python train.py --hidden_size=224 --num_attention_heads=4 --vocab_size=1024 --hidden_act="squared_relu" --norm_eps=1e-05 --positions="rope" --attn_scale=0.125 --init_std_down=0.00531 --optimizer="muon_variant" --lr_head=0.00813 --warmup_steps=200 --max_steps=7565
Each number is 500 + 40 x the weight over its row's rms, rounded and kept within 0 to 999. Layers, rows and columns count from 0. Numbers have three digits each. The size before them is the row's rms in percent of the matrix's.

# layer 3 attention query, 256x224, rms 0.0677, rows 0-127, columns 64-95
092:642493455505505516457487468523540481560467551507569489550441489462442511485493491448540469497530
096:488602575504532454518461491546456539511446482473471510533492472425532449477534472512510417582519
076:506506507559516538502449488474522572530560448565499514508542468525536465553430513557529459467424
093:490493544533502497453492569447523525462493507491509548553495490528489407437483492547523462469475
082:528466526471546569481511528504447510495464533553501565518555546490517458486457529518426486477493
091:487450403517522460592535494502494401502523458487570477530497465476550524516483414532516523515447
099:540588531382520479486503537413510472481525420479513546438489527505480460485482483520436503523499
093:506469456513427542487492493506513467504503429499523514460454558507429564467486500549565526532504
081:444440518540507542474475431538413548502504590486574562493535560503512497523516513479477473539572
085:544431477456491539531518488485500439430509517512498456433490514466541492433544502477469515528525
090:472501490480510474531469508478513462465538415548467535573527505547501446511554515558517457541484
097:443503474454519483526533515457477501483495563516538516501471501556531454489508486429490558544498
090:602422495488496515466468501489566496493482459538483501537523476516516457477535477460504517501483
086:509425502540559440507560515474477559492443474475508481500486470539548513512454522527506496501508
089:551519379432474536497449571486497500504517540528494431548535567515552519529552547466442484512433
085:471525501494419509533449570499521525486528573520512529425525529510488517509546451494490528510540
100:426463425490432499510489513483551486431438553591507418544519528438484463516481505506524490461497
094:455464463507419517532493453505584488451475590469531493522441474482502572490522504504429530526478
097:511490473542530485487484550454482473499458412467487539488469567405469502483552483518517486549502
100:476463516566475561494510505425548532423477536489492457462535454581430510539530481516471514449469
094:514474492525504524428522518524553579532560554461441543486515515488522455553505549456462422479515
088:457538486529507455527552552445531501520456472445512503510574522498463495495542503480497569507484
101:462507577533495452495503452520488517514520485544494457558480509499441520520539509511586549538502
106:525458431473524503468584484538489588539474470565577540542552466529459488465614529482469552536510
101:523437496508561497527458529576504512524549450480480505461482485445454487525451559465493476547503
104:453521421466512483513523459563442468478457559464512549511504494468502567441542582471570595513470
099:455552528538526464559514508453448531464491476549540436393477548488423478551516503526465511546576
100:448547526503429537461490536515555435415483480538531513454582500500460464494507546501498428504499
103:543480562535457490533506450450474501499501552478509544393556541484571472511530513445451520532526
100:488564534491567514474530461536491531465397534517490603494495503520503575542472475490480465385448
097:534544480453462518486563475524566403566542522496500472466519495430549473602530497507504448501574
103:532433508542526480461452513501580536522490561479519416411584499454437499520520570555551558487461
092:496538547557524506452459457504467504494530466430470599542554465587518454539552468490497451465547
103:433524539521542499501539514466441487480558500467504428535492489510482455518505497524482448506459
101:475478561443495540582537444498488494543526458466502523489515442471480502457502458467530527487545
107:478448616438448440588580443499528456475442537523480513534428512508472480416486520532465515555506
099:523471567521472447514514398456536485458485564462477499466539483502500437497518484511525439466528
104:484492525535585455525548451527428476518477548583397527477533392488511459417542542543542509490483
101:482482472438487458470391551423514517467445464426462457403542536574476519576516519485499528550516
102:495501492516514492437549533475448508468478529559506516459529516499532501543487449497472588468564
096:484520564578588531538515434543498585393415550509500515456548541415548478479488497433483581540496
104:522511439520460466545543536549416471432481474483510500482521514411504429603500515462484538455463
099:515501540515504512471514524439524532501524456482483512537467431541497578497555485553502563510522
099:612481512484489507488537437490427530434495487510521474619452526485495456450546449472565592511488
107:455448574559530497468511497546464488561511469497462535456554496529543490487470460542423522419505
098:471538515491491490524499501533469461492508520535517504505471508495548539521515520552489452549561
104:555499641456492525388489502462583486529528515532558499472504447504524502492556507514495438560456
107:494531435579556459526541464479480463589501465521540472571477508459480438409504495493379507543463
105:416438436516497605457538481507537468521441482476467579506501497505537524518444560556547547511487
100:477506536480540467507548478474482506520516527455447497527458466485437486496499498419542497484491
103:496528504577537571490464507486509516595474506531502568528526518449433431483519453551596526486549
099:547467547501499458531484540512596511473496516445479490464544469460538511459487493488549477507502
102:508478511534422482451465449507643493511431532476532501555551530516506393446516536453486483508478
101:504459470505458448495473517540473572479494496507518522466453517527624518506504474450434508494498
102:498496526570544507472462510505553507533428466512468519498532460515537430474420569522542462500493
101:530462543447477539458533561509525525541482491519525532591494496484471497515511444547504453493429
099:506431510510488451506513475463444451455486471479425545519560507478440473524592468470506536568445
100:582473533474574452529541605563518460453472569471520511439493465518430520447466474490535575523494
094:545527495494498492485450591448481580525467500486459560495510483451436487471464555542492551431441
097:459433532579521479512507521559478507472496477528613552457416481466491564433518528479501620462516
103:531462443553510521511472511439500555510526576558535554451509552478498478458527444476520472496599
105:505470466545403556430447513532483506495555531469477452475458493489512530592472527466571469509482
105:430508479512489511505530484455534493425547497488483527507501511502470465452487549472522483424489
105:478488551501592498523508550463559533528482485524520495539409588558409475443452467475551502547594
089:516469468492516454519487518551509518544480503456530474500524502475583491509423554559460528435473
096:467552519563525490536513402496496559531519488527484434483466504489618506463547519485465525454554
083:453520528609542521526550520482492440418527519493548523540409474481435554546428441450470517538461
087:481568588509516473538469488484500508485547539422460474501506396510567420458467516564488465512532
095:466438525368488523533441533459538555460478467502460544515519546551443401452501485470538458586514
094:522401452484493479447480571498438440457439450466490559519512542461559519530499519478473523497516
094:537537541488446519455477508504464519488522480527512498444525461567474526465453505573467482519536
084:487567544513503519430411563497511548475488561392494547464518460437461538542479532486368513443570
086:544560544457521475453458586508555518548507436488580519577504489565458515468467495507476488417508
081:540457468522455538501539464450566500570481456563516529535433468531538496476510485513607464521541
097:472433461491516460491528557410505561490483528522622511486494515493474464480476458556617506493492
100:512489473479464495519488511532551538471516436477471573569519475510476465565569559450475427452515
101:488479527481440515482538467519507480513420517490508539478509479512519529477497468503507509510486
102:461548533516569516489501456428483438478473542560493495533507499392495490444506488410554512466444
096:492511579497564472541550398491510499506513472559494483523491477449503506476529493377515485452456
102:409532482557549403441482512468481580550461532507479500516473481478548525464505582514515460494481
101:537397539539573514524543502451499471444503496474512537443543423544458525555454413609473518557523
097:492421536530535462492585565461511457473586531387499470504535448506567462481477509509486546519496
101:549479499480413434550409481465478475566496477528530432498505533493526498455496436469503421472481
099:431505512446516463483548604439501533464434526485511515444555496435406519530516491580496418505542
105:471541567534457418454448538490494485448489502501464519465458565487560460573524411504487504455521
099:516561510463493441455461494477488504537502494547512500511444508445508474486526508452485580529489
106:474426514521435466536469522507451410491462517555508493471532509480492492441548512527477529474380
104:504537445424516464482462490521490478499464423500457483461446516585443494492477487516501467502539
103:473489444455463473519510504470486533514471522490475502493551504426461470472545512477444515506475
108:494493531452548490478497514449443468488528384523508487497454524483518479469469522495465515489429
107:497539562455462476510485539519508494440492520435537496565498474505599469517502480467479547425591
106:553421522534470508497525489542473511503428519523546527440524551565510451543481536465522481594561
105:512546501469584545507425499498533460517517505468432508475458439419520515494505527575491526555472
102:454447575517471546494510456603473447488508410456536548446547490498510480428538530407543510506524
103:498478474518565484522478449495481479494502447550517467549466473533505521466525577539462486501506
104:563462552486485553519502564418478523554441578527511533533512521508535479559489511520425491454531
100:496490486477540491466494568485474442516542488468472505494447503524494458493514509463472566476496
105:537530619431442498438492466540563451510550514497514515513545506457454424524525527499498557489464
107:483480489532541473515465451497470574436515527445508458485573555489462457479515496417523450486562
108:500439543433425464524532422539464562488487466393518561508490459468539488533486532500469488486490
104:512534554486404463511487519509474523502516524518485538462533455531445446494418519495483532481477
104:517511534507487470511554525518470427496487503475511469514417467509506487514469429538541471467524
110:558500504452502499534511458521476512563516549508479504579470546493555533481506517463564505487529
100:470556499522535474549514502454488436523555489521540482536555475528469489467410504513480476490547
109:479545512535448421454498532514477479495502513508492498546476519498522476452515573515520367455466
111:484491573556518500589455480546540495444529477547462455551546424575482495472547432472460444466498
108:475488439473533558514556494526498473458445501469403560449523494448513487433585496508525518520561
103:519537525489475523457530503494517455493442496487435558520491519594518553443520450520482504536516
100:503521555615479588530537501487521501485490473492540463456472498416531484536501453514482544503469
112:575588456491520488483558467489561482488534526488498432496544514431473523503521491525512530528470
108:531497465520460531514469506554484572456539490449531523527565528477506546568470498514444430521467
102:531513543469520516532549494530497506491432471531549473510453544524488501544498464506506509536499
109:430536516530485447483521511478453524500539531492434511530563527518516467529553486545509434539517
108:512460559489470490539529513504479471467517504525494532454510484532496476453505513506584559556481
104:475520513377484542454482534450395400528537434531496561464445510563537482563463467464501463467521
109:556564429441489484512535520468526501391493467531530549493455449520489430477533527485537507492491
101:503499536499437492482496439446560460516540574557497581475477439508491603492537480413499519571543
106:474556583500441510407501501441506454550607534480516394507476571521485483445501474472489499478541
105:463497535495510465490486467430557441428462451490476538470511531474489518408478587516516423512543
113:474544506526507471451588491524493465535530558583495535547509435496483542533475533520532433489541
109:455528423495436450513451469508480515519475550455464545469506465549471535517514504539535500552497
104:513435526508530446448531525601597480577445568497533468565432526488408519541550470506525519454500
108:490445522556494523526538490404474479493440509470476459424498492464540501504552432562495477461454
109:514522477524497591501480549429492474510521572482459498519493481444484523573473480509472505518490
107:464510463446533425483441473552539520508559562478502511532541487449491507568493518495482506538515
108:529531514469457477491536426512579470504467530542555478473448421515465461506479468516571497531562
110:507470445476581470502513516464545454466476482502474472478581492546423496515502527519513556481590
113:493552528506445573462485469481479497467491441467543431501551467539608539477492500527481515538458
# layer 3 attention key, 256x224, rms 0.069, rows 0-127, columns 64-95
095:464450435468504567526488506471433493460529499447492496519554543532450485464508491528513484543525
094:403522445583440499550512494609513433526565514487481520510524533552496471490448557515472578511503
094:501480549509488504480484493547521497515514466428536491496457580502469522482485486429432510462492
105:478529576527499529521492490411480404561544486460512433453454524512530439496458435473490564519482
096:536534502517478482539458495464457448485499499538595505437486472461473552449488478498535511565475
098:472456543401498570454492555538476513512469524513537578500461550559483516526572501535534496395533
098:501461494566508493512467468510450439522497493472501399569537479460500512536492454539515482513518
090:502521560468511538445384503445524484442445477525495495441486528503369471477516505528455513437556
105:490549493468564467571549486498514510466468477521538465564493484461476555464472505488550535523545
086:557491512500497485464498538554479515519489500522553492486514493510494503546540492508550451545433
096:509498520453473544488489495438496426545496518522487471538460592477474440481482541519464537485546
092:527511430488455527484576460495506479530478515524498528433508537531485381509506488561511557460476
097:459449473459521449442494479497451495492497454536486460520385451504486506498568546547463508498444
086:509513426497546479581517468558460461506417501504540450484444401581547484454490527507503536521514
101:456502578524460517523523504446487483479503533498501529551528539510513444479517530492417573510532
086:499436458451501497461524504511518464454514538552571510562474548534433500493476482537565513515509
099:501432471520523488526539591475492497451487474533571554492471461460489503488453571504422534546468
101:485549429531511559477534485494510544471444533480526491551503528435510465575500467476514543568509
101:536520488562481523514506545484514478467453471546451444493550499460506525475548536553460534532467
092:533514506475501426502496532581504455478533484509553414530470498499442509523440522513441473460505
076:488503533510452496578385495520522526505552441516519502471496435565531522483455577483468522473560
108:463481407486519524506497498550420504495515551399437531515556527497435476489470576501480505526542
100:488501465515549496518487497422489490520582553463469423480506420534467578512546463513484533554519
089:504457468556472544470551518536491452487490543530491538500569450491551443491446428514443490518462
103:488439534536494483558487494477560493513447530531487490514501565520532568545505493515493543533515
104:512476526433450492489580512407513488514471561520548456470451534526540528471544511534499516507467
095:520556506563497498501478493432467519511423449451526446518498486498401560554608469492446471436511
090:487520512494392491463494562539461458530505560449493519539558439498433554525519544442502462503501
097:467525482568478524537542452447422457502534466552531496469566503471510470481408492528481506523517
103:506414426483589440466487582526471487511509533481433524386496545490555477524463485534526411460534
098:440538476412433455564500557512448521547442527506524485511512538541546476548574468449520542490524
099:522508520490522546444469538542522538395538491512510456436541497559501495519483469535413518457514
097:467533469494480519562518468502488463467475503494554549514548539493484490460433571507438506456444
098:539510524527474473477511527516471542516455535484521486454476468559515481515495513545484499479507
101:508565441432517555479415515457458514476501576504506567555490491497515540432482527538519516567413
105:440479568596484516453529525497497531528473494567507489474458465393520487536518523501474435484434
101:473510539440437459543493434480514494512523494463518421495505528546456445507435482499546504448440
100:447506550419505445429506497509473518500529500551508483544538536541426464482489450439480474472408
102:426533500506585503483531517453439467493464520570548461463524456423435557593527492485468437430493
099:485510485556495476478460546543484546429528491525430469470505474415472449513489526501511524486514
097:545494512500510498482534487555481537461509507591522482546428457502510518531535551518441467495526
102:492524513506557490489440478531527530424457543484497465488499562525520511505459498532518481523448
092:493501466554500509506487545542453456514467536500510578445502504473514539458490484490542408564516
098:504480483489458513552486498544526515537531527554461480470483531486483530477530458477573500455522
106:523507455566478532426513528469470478504488497470477486411517523466605450461469453459509490521497
096:445503558506473470566524518573518476502545509568533521531494559554491515489542472539466519577434
102:549473479488409496477551478455433512443456522466519461570544545491420459544518441445479517493507
107:485543500566514453530513471502509470470505488447469510493506551528484500487526513512553535581536
099:509558494513457540531556497463566434487527479509432540514538490519496418474535489555439438505509
104:565511513548492495538462489438493485544466492560457513415508485561526488498496381522487507476579
102:521501503480438484510557472508509481485519508405477494571482514457509500518490495572495493562479
099:493473413485471451477492505482541519531457453544516512486503449554484513548522444468504500495566
104:535509447564495558494501538460490503590526480495498490474528477538439419463507465503407493558505
099:475463509496591425562575414514462500469464490441506494475514437465553527520474461515582510495553
100:603505490571455503530514468442499498522528533455505545570562462465491531447515523536534507504426
097:424498564546493509591538473554483501500481525534500478509518522496534515448492477376535478526470
097:460493508524463510511559509517473440476481504450443482500522416566538403548450593437486472494516
106:468549505517537461489537535521479503574492531463506513535505423538513458548425475500441469515486
097:564518511502672453494479547503490505551497522523534514489503562459476412401469516550403530469453
100:476502468548523466478528407468489503433454464530533527581444549425487519434467408473463560503516
106:554540449438466562541611596522473523498522463539518451486449497596471416496447511512494492470469
101:417479481519471531534538497433525499534487532468466508528508483490577471476453457523528522498521
103:545496484483557445515562533465572448482477481497521506459526445499481522492437529499505467469455
099:496457466428548539485513483490431532458511518508473510436563494502508506478556497548522524545423
105:500486496442446457541520568464486560511451563526506498498484420556539505520484450558509489493492
099:479485449495555490573421406499545522475479482525546521488401436496515547542523496510550511465453
096:395525484503521468507492496506545512461503456498423558443425475433548479511482573469471535487543
085:501553479465500496423547551531557530480541498481455509465569499535528436508468546480503475549490
089:448588513484472510471580483491484516569437465523496510520491549529493467474459484536493554481535
100:519482544471458484528443585498488494436492454576570473482452561452416496539482430534528488529534
097:508546519434516475505477507466547505516439534430432517573440535497494444422535480505515460456452
098:486472470440528553513471542491462507455523478547479486512539510577507471533527542501504463521510
101:525518463525481489547492544462455548465528553517485474471514510423507495513530514407477520595476
096:547482426540484557555473527450440486484499502439510431554466419508469473505510475511442511526474
089:508580521536489531498491472474458477545469454456465472488544514502551494439479558534524549422498
104:514488487491498478584503491484459497522511515475541467530529558504535535511505494460533486543496
110:465488520516520427530457552479469461493520497494601462507455496511488478479522516526459544489523
105:516508567513439559526452476510558527521514469477496511450470432462556538519515500600460432607501
096:487478445474465526456492409521477443477568504494493532470502502532499531429472418484504528560506
107:612452436499442444535484469474510452512486443509465454501440411475526508489558471514438594510513
104:506534431455455480487510471506527551495594476450492476541464493535530509489472468471505478565508
096:409560543498534475436597418458459485464478580518429515462512531436518480408568489522527449507534
098:436494510408482515481514501483511506520511544543470530525512524571440465483436556535488465522494
100:545502441517434517480495498543501496442481479523458512542522469496522529552439485509494505451494
092:508528533532588469489497509472516516461507512472494518478456555479566431491508496520463435482472
103:531480502517473462503476477472493482517492528526473498509518463406565587540495505523515503484496
108:417544513478403479476450497444490544457532481474582455564486428449582557552563525473514548453471
102:447516505495524492498494505516471560510481520410463565440486439494483486513495498478424545528456
106:531461514500551504555536414440542507495545490521458522467396555488503495508456535515541532514516
102:598566512543545523549495504576474517525476482589464564484418507440462519545556460429499497529533
102:473392432509548557549471512526510628472524491467509529543432493473462451496502469466547443483500
111:497509523497515473557536540454507513464546484521547514497485516503515480448470423495468478453498
105:507417412462498455373517426502567491577547446469535422463554495498537516549497466526512495525515
103:519451455510470444560493532506509487500482497514473431561423448495486468473463478545459462479518
107:503508462564477487523501531450425531408488517568380547535458459419538458537441537533463517526504
104:507507439489455562554481421462562577467449516542502515553513518491502568600501496532488468477515
101:559479525545469410460511589520494531447513509405566534508490494586480531515479463510600436489528
106:535477466546487501559536529439564558512544514486449508518488464469499530479512587552470556452610
110:496491444507480506455474539434565540440527426453489578495513504469492530507435476470504528534466
111:478469447514551344496486479465510472434552422513529609551466483557473460513486458441522477558633
106:564521411489501486528473490488543472531476503436471525515534566538468485485536415490519419469530
106:535502398492472515490450483491508499520486509509505531542537504492532489422465512487477546503547
110:425467593507515509515495479487430504552515486528457500526462506510534537569471481540440512532515
107:567543542532561498464477532533544489416540517550493461513537512530541502459495511461509566557463
105:475535525564452441566455478479480522487470527511536457442489470464535515468471486476488475459587
114:450440403564555553472540530515548515490441478598461511482467473477452463544441523508492589482488
116:576503482478450445518549476466507553461559507522533503543506512528503438552462520498516486458397
107:391475543454512527491449536494574529547533497462550469460485502476502566485499495500545454415502
097:462518539509537486471506515560488489405528510536487514437461509609508508449526457457506484531521
113:506569402521472521485504511498559451441428497480484437455436517489489503507532510510492535501423
111:516488466504499554477463552469511512532506406518580511380489555569522501516503495473393438438554
106:528461527545540539563454567512485480531473478563531442532462555423473512507507431528528518535496
106:559441514462508471555536475588479440473557527441413464471503466497486580551469454493527496496499
112:501521564507572508571503496455494468504536536489510549417496493578530472419484449567517456477495
103:529532468506561497520537515443506491457482558536556510542549436525530531486508472470492457534554
107:389477508513447487471470477515411565530510418469562537531504474458517496530409513507547636499492
106:388464497480503501507495476421519445542469457443445499466488522575445526528490539487469499498514
110:428451560532525533483472449497464455496548522540431421515479547450544472432479464414495509534442
103:532528520490468522517496525481509503510478460531530495552511510492540510458420545426487550439471
112:460388480520546554502392510484495505498417544529498523518468551528508523513441489481555576455439
109:469437529472528458507574452550527452542451454510421537526485527507496573489488564472553520479451
104:524457510519459492479452490558577520422492430501503442493468413439523396465542539542471514468488
107:510556530580467500495496498489549498462494456468459448484478608460488517469579421562506514522468
106:503599442538530475510502533474411500545473510462527489521578505518466513526509498468490458526469
108:511467523450496543497467573496544516556497519530518451436489472438497510489554540557503522559549
108:538545517461600515520495501486467487444504530536507501469551535437541483552485485573492541539552
108:482501462479485556497415490497468565427535555532514540491501487514538463508446544573553443549499
114:439446494451481484559537513483492465435451515581510513475547382569475457480482449487515491525489
# layer 3 attention value, 256x224, rms 0.0558, rows 0-77, columns 64-95
098:588469513506548526458463489503482492413421553562491574504464544511469445515460469529469523523484
095:566535519506527568522457505436562467506524453481556467496468424511472458483560521550521510494527
096:529532521429475597486450490522525464507583514526540412480568527394475583513512455487465480476458
093:530492442530527570412574500440517507503604387519519497553483521456490496518467464487503521486569
094:489558460476555488522489537533517513587566484497518463534519470512421483507558462472520501561566
094:461539533494455548527533523500512487536506556467503540514472482450538518494530481410378522524532
091:546465499585556502512428504512506507481515506417516493493543527502500516501439493448491498488472
102:517570506486570466528509486482523510519502574446476506459380449513509503407498442485482534499502
094:558507451541545430468518532519458521488483467566509558557491373491435453505569477527546553471515
090:484475486480467427455531506495470461474461464484507521549520492433562518528552530536492463470457
084:570534509503490454488528501568458540426427506529481481522489512507522538467563480505538512510527
095:488547473452512491524508519506516482532590512524496548437506515477465544477534468559498500545517
099:465560469468414510485505520524440501508455486437525420523580533499484514481502526479578513395528
097:542449582428531532518513447517482497532487507430499416463458519538489489441557506423458489479554
088:560507432503515482543531485548423451518521535519502533475501499461497530486473446498443491472456
101:551454488477530443483499407430553498530510483407491509493523550502459524496485528549546539481489
087:511457456498514529531468484445443456527533519568496462516518489662560426495430458620435447511516
097:505501539530545547456511459477506527550559521488498571477478462542526464420470469463514565453507
095:494492515523482415517446530457479488503470553476532501475469481500520528443407441552528592399510
094:460523493440559500531529519489566476524432521516464528519509488434530552491507501537485501469520
093:551448583473496510530498428487554446532529537537387468442454555537530552505502522484494568409516
091:492499483500500456476530514466461534458520524524532412445502530506493436531418456532506540494485
093:520550543467501536484559507487481467458546525462465491504489471501520519471495496489507429524466
094:521543458565497500509459457529415385534462513511485473509532468463517473479512468494433451510485
099:467517491470557488495532465517481478499482500524464493495530468492519538483491460510482559437443
102:503464510511566435456529498530514480513491448492621430526582486503511511495461561536534433461501
100:514522491472493562596542553459434498463516388448499447512492513472386483475558568595506545435492
098:533564493499434514431489477520488521477466483470521508513572503446516550504427542462493512486493
092:501482435455575516508556497503609555542556457480525498482517593491483509485576520480483458446463
099:481451529477565463535542509551512498555481518537421479483441530537525460496480576469431446461541
100:470543444545487525430504491495448495502463550492475419497479514568518486556451472609597465504516
096:457521447510469538518579504470458449479503479585466523464541500487470519557448469565534463569505
089:503538451519501495553480500528518521499396503561523537451450503483492488511492487581497552460571
097:476542540482565557501509487515471481474506455568586487441490502404472440463542501521537461493532
096:519535495485554536502423468455460443561511457479477531450500524521521418474486512527478510599493
093:457501486446566427509468551479580487527483471450419576449612446500574497509500429511483503479456
092:523538479544438466446509469479517520519527462515461527496506537457510529566569474444422487475413
091:562527540498517543513508440500518510559501537482506492477483466544424438497496493498431484415477
094:483455531456487458491521480587504555465421443519487452538531542488500446514496514511501460459422
095:477480522540547511484464502533500472461478391514465489471499487476457492527416522434484590524497
093:477498549505531461565444496516487415494519511547535482474486494489506475448527627462500483543470
096:478525430487521518417488407448591504519505449502434523515460498474517503601594546566530564462560
094:440449487583479444475410551517529391590532519476466568474472449553496522538458534504447494501475
096:477467486512473439513463504543505489512427543505527497570458513578431518490491438429583471545461
102:511512451518472492505478498515505524553498428481530492528574491451499487517467524513475542467513
098:444530531487535486484507455449519487468524549533492489509528543537536501499495531474518465466481
087:494511573432479519494479539417533478478497491520432507435528448461459538444515496500515430490498
090:475546532580511521466474476579486523484557520493509494515537525508495464487554572544559497477523
094:475537500542480541547492451520528468443602572505503471551536481440498505541606504540529495503434
092:466527515572465504474462496560509518525473532500553527452496451531488455484526485574509561506525
096:460509463475554471484527454427519542522507452601543452534483551507529461542618467508472485523490
100:521540481473479478490476564534469491548533495532501463449489467488520505506437503449451568541470
093:491502494447533510496445471517501488493490524487539520509461526519464542477508548470541499519438
099:480548493520454563526563469508491431477456482456490470522527531536445529445508479496499485471572
088:443493483526485506480504438492431490567496571430470496523467518469557508478461534491536442470480
099:509487527525542496438499516468455525388469499448503495519519505452571457505579584460526512523532
093:512492533525513509407452413531459497518459470519572498575541413459547447545547533546484542484493
094:506534461478512526517523467434450519520511506482561475489524565548485509516480577562473554574476
100:497520504467427545495451490545500532537499485422503560520517403500546495431445502502448477546491
093:557458501495512564502496481441459499548467462454499508508556416503590562482443500507506541500477
096:485469512490525468488504448464474509563472461442516523486523524520528453495573462533551449468530
091:472526511527528462523557472466467444589488503519467477480544515440487491493453502519502458591461
098:427444508467494511550525511465475419529523506497445471490469492530535497413489480502505459502489
094:509469505477483491509585468588459492487490525488463569498475460575565443537500522488557474526496
110:451530454485584513551470540539503495475499561465461523529446432499492530540485472501500494529431
098:449528485515452478508491504531523490494466503483467619524571577487543491523508541476550450485459
102:454515512460504560488550415530500521460534499466527577493537525521455449468506444506386400488551
102:450489527500554452498440492526516536527548431557462519410494604450551487448515546531473552521610
105:445528475483557540459549481469474506610450515406534501486508505514529467550487452467506498430480
107:516503546496479457565493523520492445444486523615462472479550490490526525494535508577513436600440
111:478498556533501568483491518518558461560507552420546451538428449532486476513498525468478501526443
105:462460496501473513497513490422485483403470458476565494462513502571499520484479455505500554538476
103:556481511585553519489549537484449460461443502482508478499494556454526480454542477495482494479507
106:442500497514498522406495521513528439476519507537554452484608533531445437526518568542566500551492
100:480456495460518483521520501542505503559493483463568555486569606487458524506479589462509468515471
093:512441520419550532507505544574517499498506515486529484544476453491525453513465513500451491439512
105:530511570487527489503554519418567542461554495540523543517435483466536433580558569469492444523443
110:515476451523444489536516462558444460443582420569523518539536533509475526502542465529458440422518
# layer 3 attention output (transposed), 256x224, rms 0.47, rows 0-76, columns 64-95
093:491475511473460522518488537524503443533507477461443515531535532451492561485578480547506443461460
098:437507463474550486489548542492476574453501476498434484527547549512551533420484493517483514463532
096:534422535574476507463534502486485502490481486528437504498527534544603463480469488536489500534535
090:502516557441531539442391485485513458500452515527456503453503478488491549487482467567522529521487
090:593522488484499466431557500461500536538492471476467496536446374580492505470483529466509440475459
099:514471517475524494576519546536510504562495461563508408554526460510524506485488439463518505415426
085:520515502456517505439521517509470484456472484565424539521551574525465500455539472502470499474470
101:547489484580463549437504538539496472499486488452467473502517534459496426654517507496484538418500
093:447546572487494563568450504535573514498553583465519524550498532516418467534515402528471502510488
088:452530509450517469470499545531459550453496515461563482574505502522494536424478540599608546543520
083:419552492545456519513505505467550456568462450482449554530486555543474498537462472528484538506548
101:544513503492491500474473529460477522472505543497440465503554523489553466591500542487398475512532
093:549492480472483488470479544467475560513474466505477554543464553479498543443483524483510529519536
090:510496499574470476509491490526493498509564414510498524546530479470501546463492524611487495496501
090:512477465426610451564498591503473513483505541562442477538559428517471483511540485447445506512533
095:509485480440464492526500458506458473408567596491485524485481443491530552534452432493490484476563
089:482577575540518482534485518454537506437476556444462495435432532503509538498506524448484555542504
093:507568570515516463566509572479496525492536480528586508455551482520561482475457465443517493432494
088:563485499442489596518482517563452515470481477473538581529500437522488481500501530497479454568557
093:551521446526497525474489505469495535470473503404472466494482523464393467569503502417498477493452
091:496469502470502468443425474460460463502466533469460492459531475486536536468464508436476503500520
088:502557528544510505454483449484482489461490508493483503495529501547551586454446537462523491526565
088:545500451526485485545457509533470506499452499558491507521560494494478497491536536485526438484532
092:554538521448442519467511475474529550448556589503504441565487499500514460554487553434526508491502
099:480488528554438455488579509500423508487455559582459473502502483443574532538505461592487485573522
106:537496499489482487440490485473487491538544545496484502524509575550585581483484427521538554470529
097:467418539534482516500446494533593502455495554556482480488508488619541485544516524467403505544494
102:530506495500485551506535522508567452465505415509487461490527534518515508441506509588561495543513
087:417519538504526521441535477475443485527472534519546502489478496489447386463495448589493429494544
092:509487542476404580490411433463477490447523531427557485518546540527515523531506555468535439447455
103:454510477506506505531480472489482535469521539489452513428495483461505468521571501425436469519440
092:495416544431493452520516482486607472523523567515436581494544472514511514520545529454416515588467
088:487435567457609542522454484388459526409570438454499504507489450506527484469565574490522588538558
089:428575458528515513485560490478515509434522513550510567550464461560458491485501516592497552436532
091:512552496496429490444499516503567488461466490527520394542532489500433561553506455456573503455516
092:432478521524464513519492498505438486497538555472484470512495517539511538553499524418535522517476
094:518451514503454445468559466560447458529468535519505535546461480501401536486534480541622441518482
087:521498503546460469461521524507419527528554548466489492523571546529490510520416486451578551512529
092:495481520535506477495483477467571474493529495473471542524495503510447582487512566525472414547435
093:504449475457484485505472497442543496558518531503419495496489476429526524523490442491477521479591
092:540503441473478559427555528394491550492496499559511497464568571481501468500511483467445486493548
097:601431536533538516532477536476496501492526473459458443560464475598419526517486532483477561481436
092:547466519490525458473541416528504468515484487458531494475550448426600426436524456452456480477516
094:534533508478446453521536507525582516563490559518443516443534523461499555546520560477497458506473
098:530549442483463568483528497531498494514492551490523483438490444535445428538532532483532521462525
092:583551565481485464547460504471488535579467469531518392527503477445485509484490526543619485547438
087:475622509601479554442451496556443559437455513434519493415469528545561469511504476474514500503468
082:489465461407489435529535529467496494450524459451518551460411497499512526509485502493459456548516
096:483439516523466454491476491450513483499510519511486499435505508599477538480481599407434425473483
091:503495515512518544514564505451490563469484513520476540476444478491471549557431528487529489507537
098:492494458482544518528460494564450500465442459511392497514456510533466534437456553510525449480527
096:552486445524553535518509523468454577471478480517545577477520510428496432462437574505464492443557
095:485478470468507515465538510476506462532434512470435507482509527508555536553544562559422561601480
098:491517495545559440443454460541561567524549467601529475476523504522494486590548577521549444528516
086:542517519475454483477484511478475474500559504568496530510476505436522547471451560474508411555518
097:529512454528551497594451440460496494560503473477553443545490524518476539367556464543530483504434
091:511541517481586505550529573472547454517451552438437507517467506528447476478468538575535415497469
094:501474388452550480383507519488551553472522462505510515515488459481555607482511470547530456480531
096:516512434522489424538499518495499529512525551499564474528514492588504492540500431469534507440474
091:466625406527508510477515492539518549512460506516447515540526509491463458522485526504542531515477
092:477563550481445484515491557488531512506532473420491484559430449510495451505487510483548531518536
086:476488526511464539497441542447451483441526559510456525558519510525559486471532495431493519441487
100:503501390493469586483463500535431546487545494497572508532538532525474444502493578388443519487489
092:515510507463472478542548506516514543579556544465519474524565436432542468530553489502464503513507
105:485492426413521560510495494497433521499493445507431513509543506542507484542523468498545517522440
101:494469452486550478496472467554552462502525431505520495519529471534524463468526486452521463523529
100:445463487479477401430545407510464525498474499550506492541485494464481559471559535496518480567528
098:576434463480489499547516430503568433513481546483534477467453476553493471450534474495496456470537
100:409468545428411559529486517536487530520568471496577535525449458491473515505454539436536525522528
108:500482559444455520507500512470476462456539501460487475438501507514477543454507444506464473501511
107:494556573572559455498491466511503492446517508527461546479398529518548530431469460493529517533508
099:482487508480505473472511440519505487542495522564500494518536499547432546434463570496472500459527
105:535546578355420485496562512502519480523490516515504529491507496498466516504451530545461530490451
101:556465589516493485547463470500551461505456478536544495548567410491512487523541447431479537510449
101:530513447488555405504543430555478450487433433562525534472492514500533431508498468565449418530567
091:500514495525530492469447501461514460496515454510511517541515490464416478460476568471479519558503
105:558494541570437531387421433523485506504525496465514493519459544521447551444457495457447513474578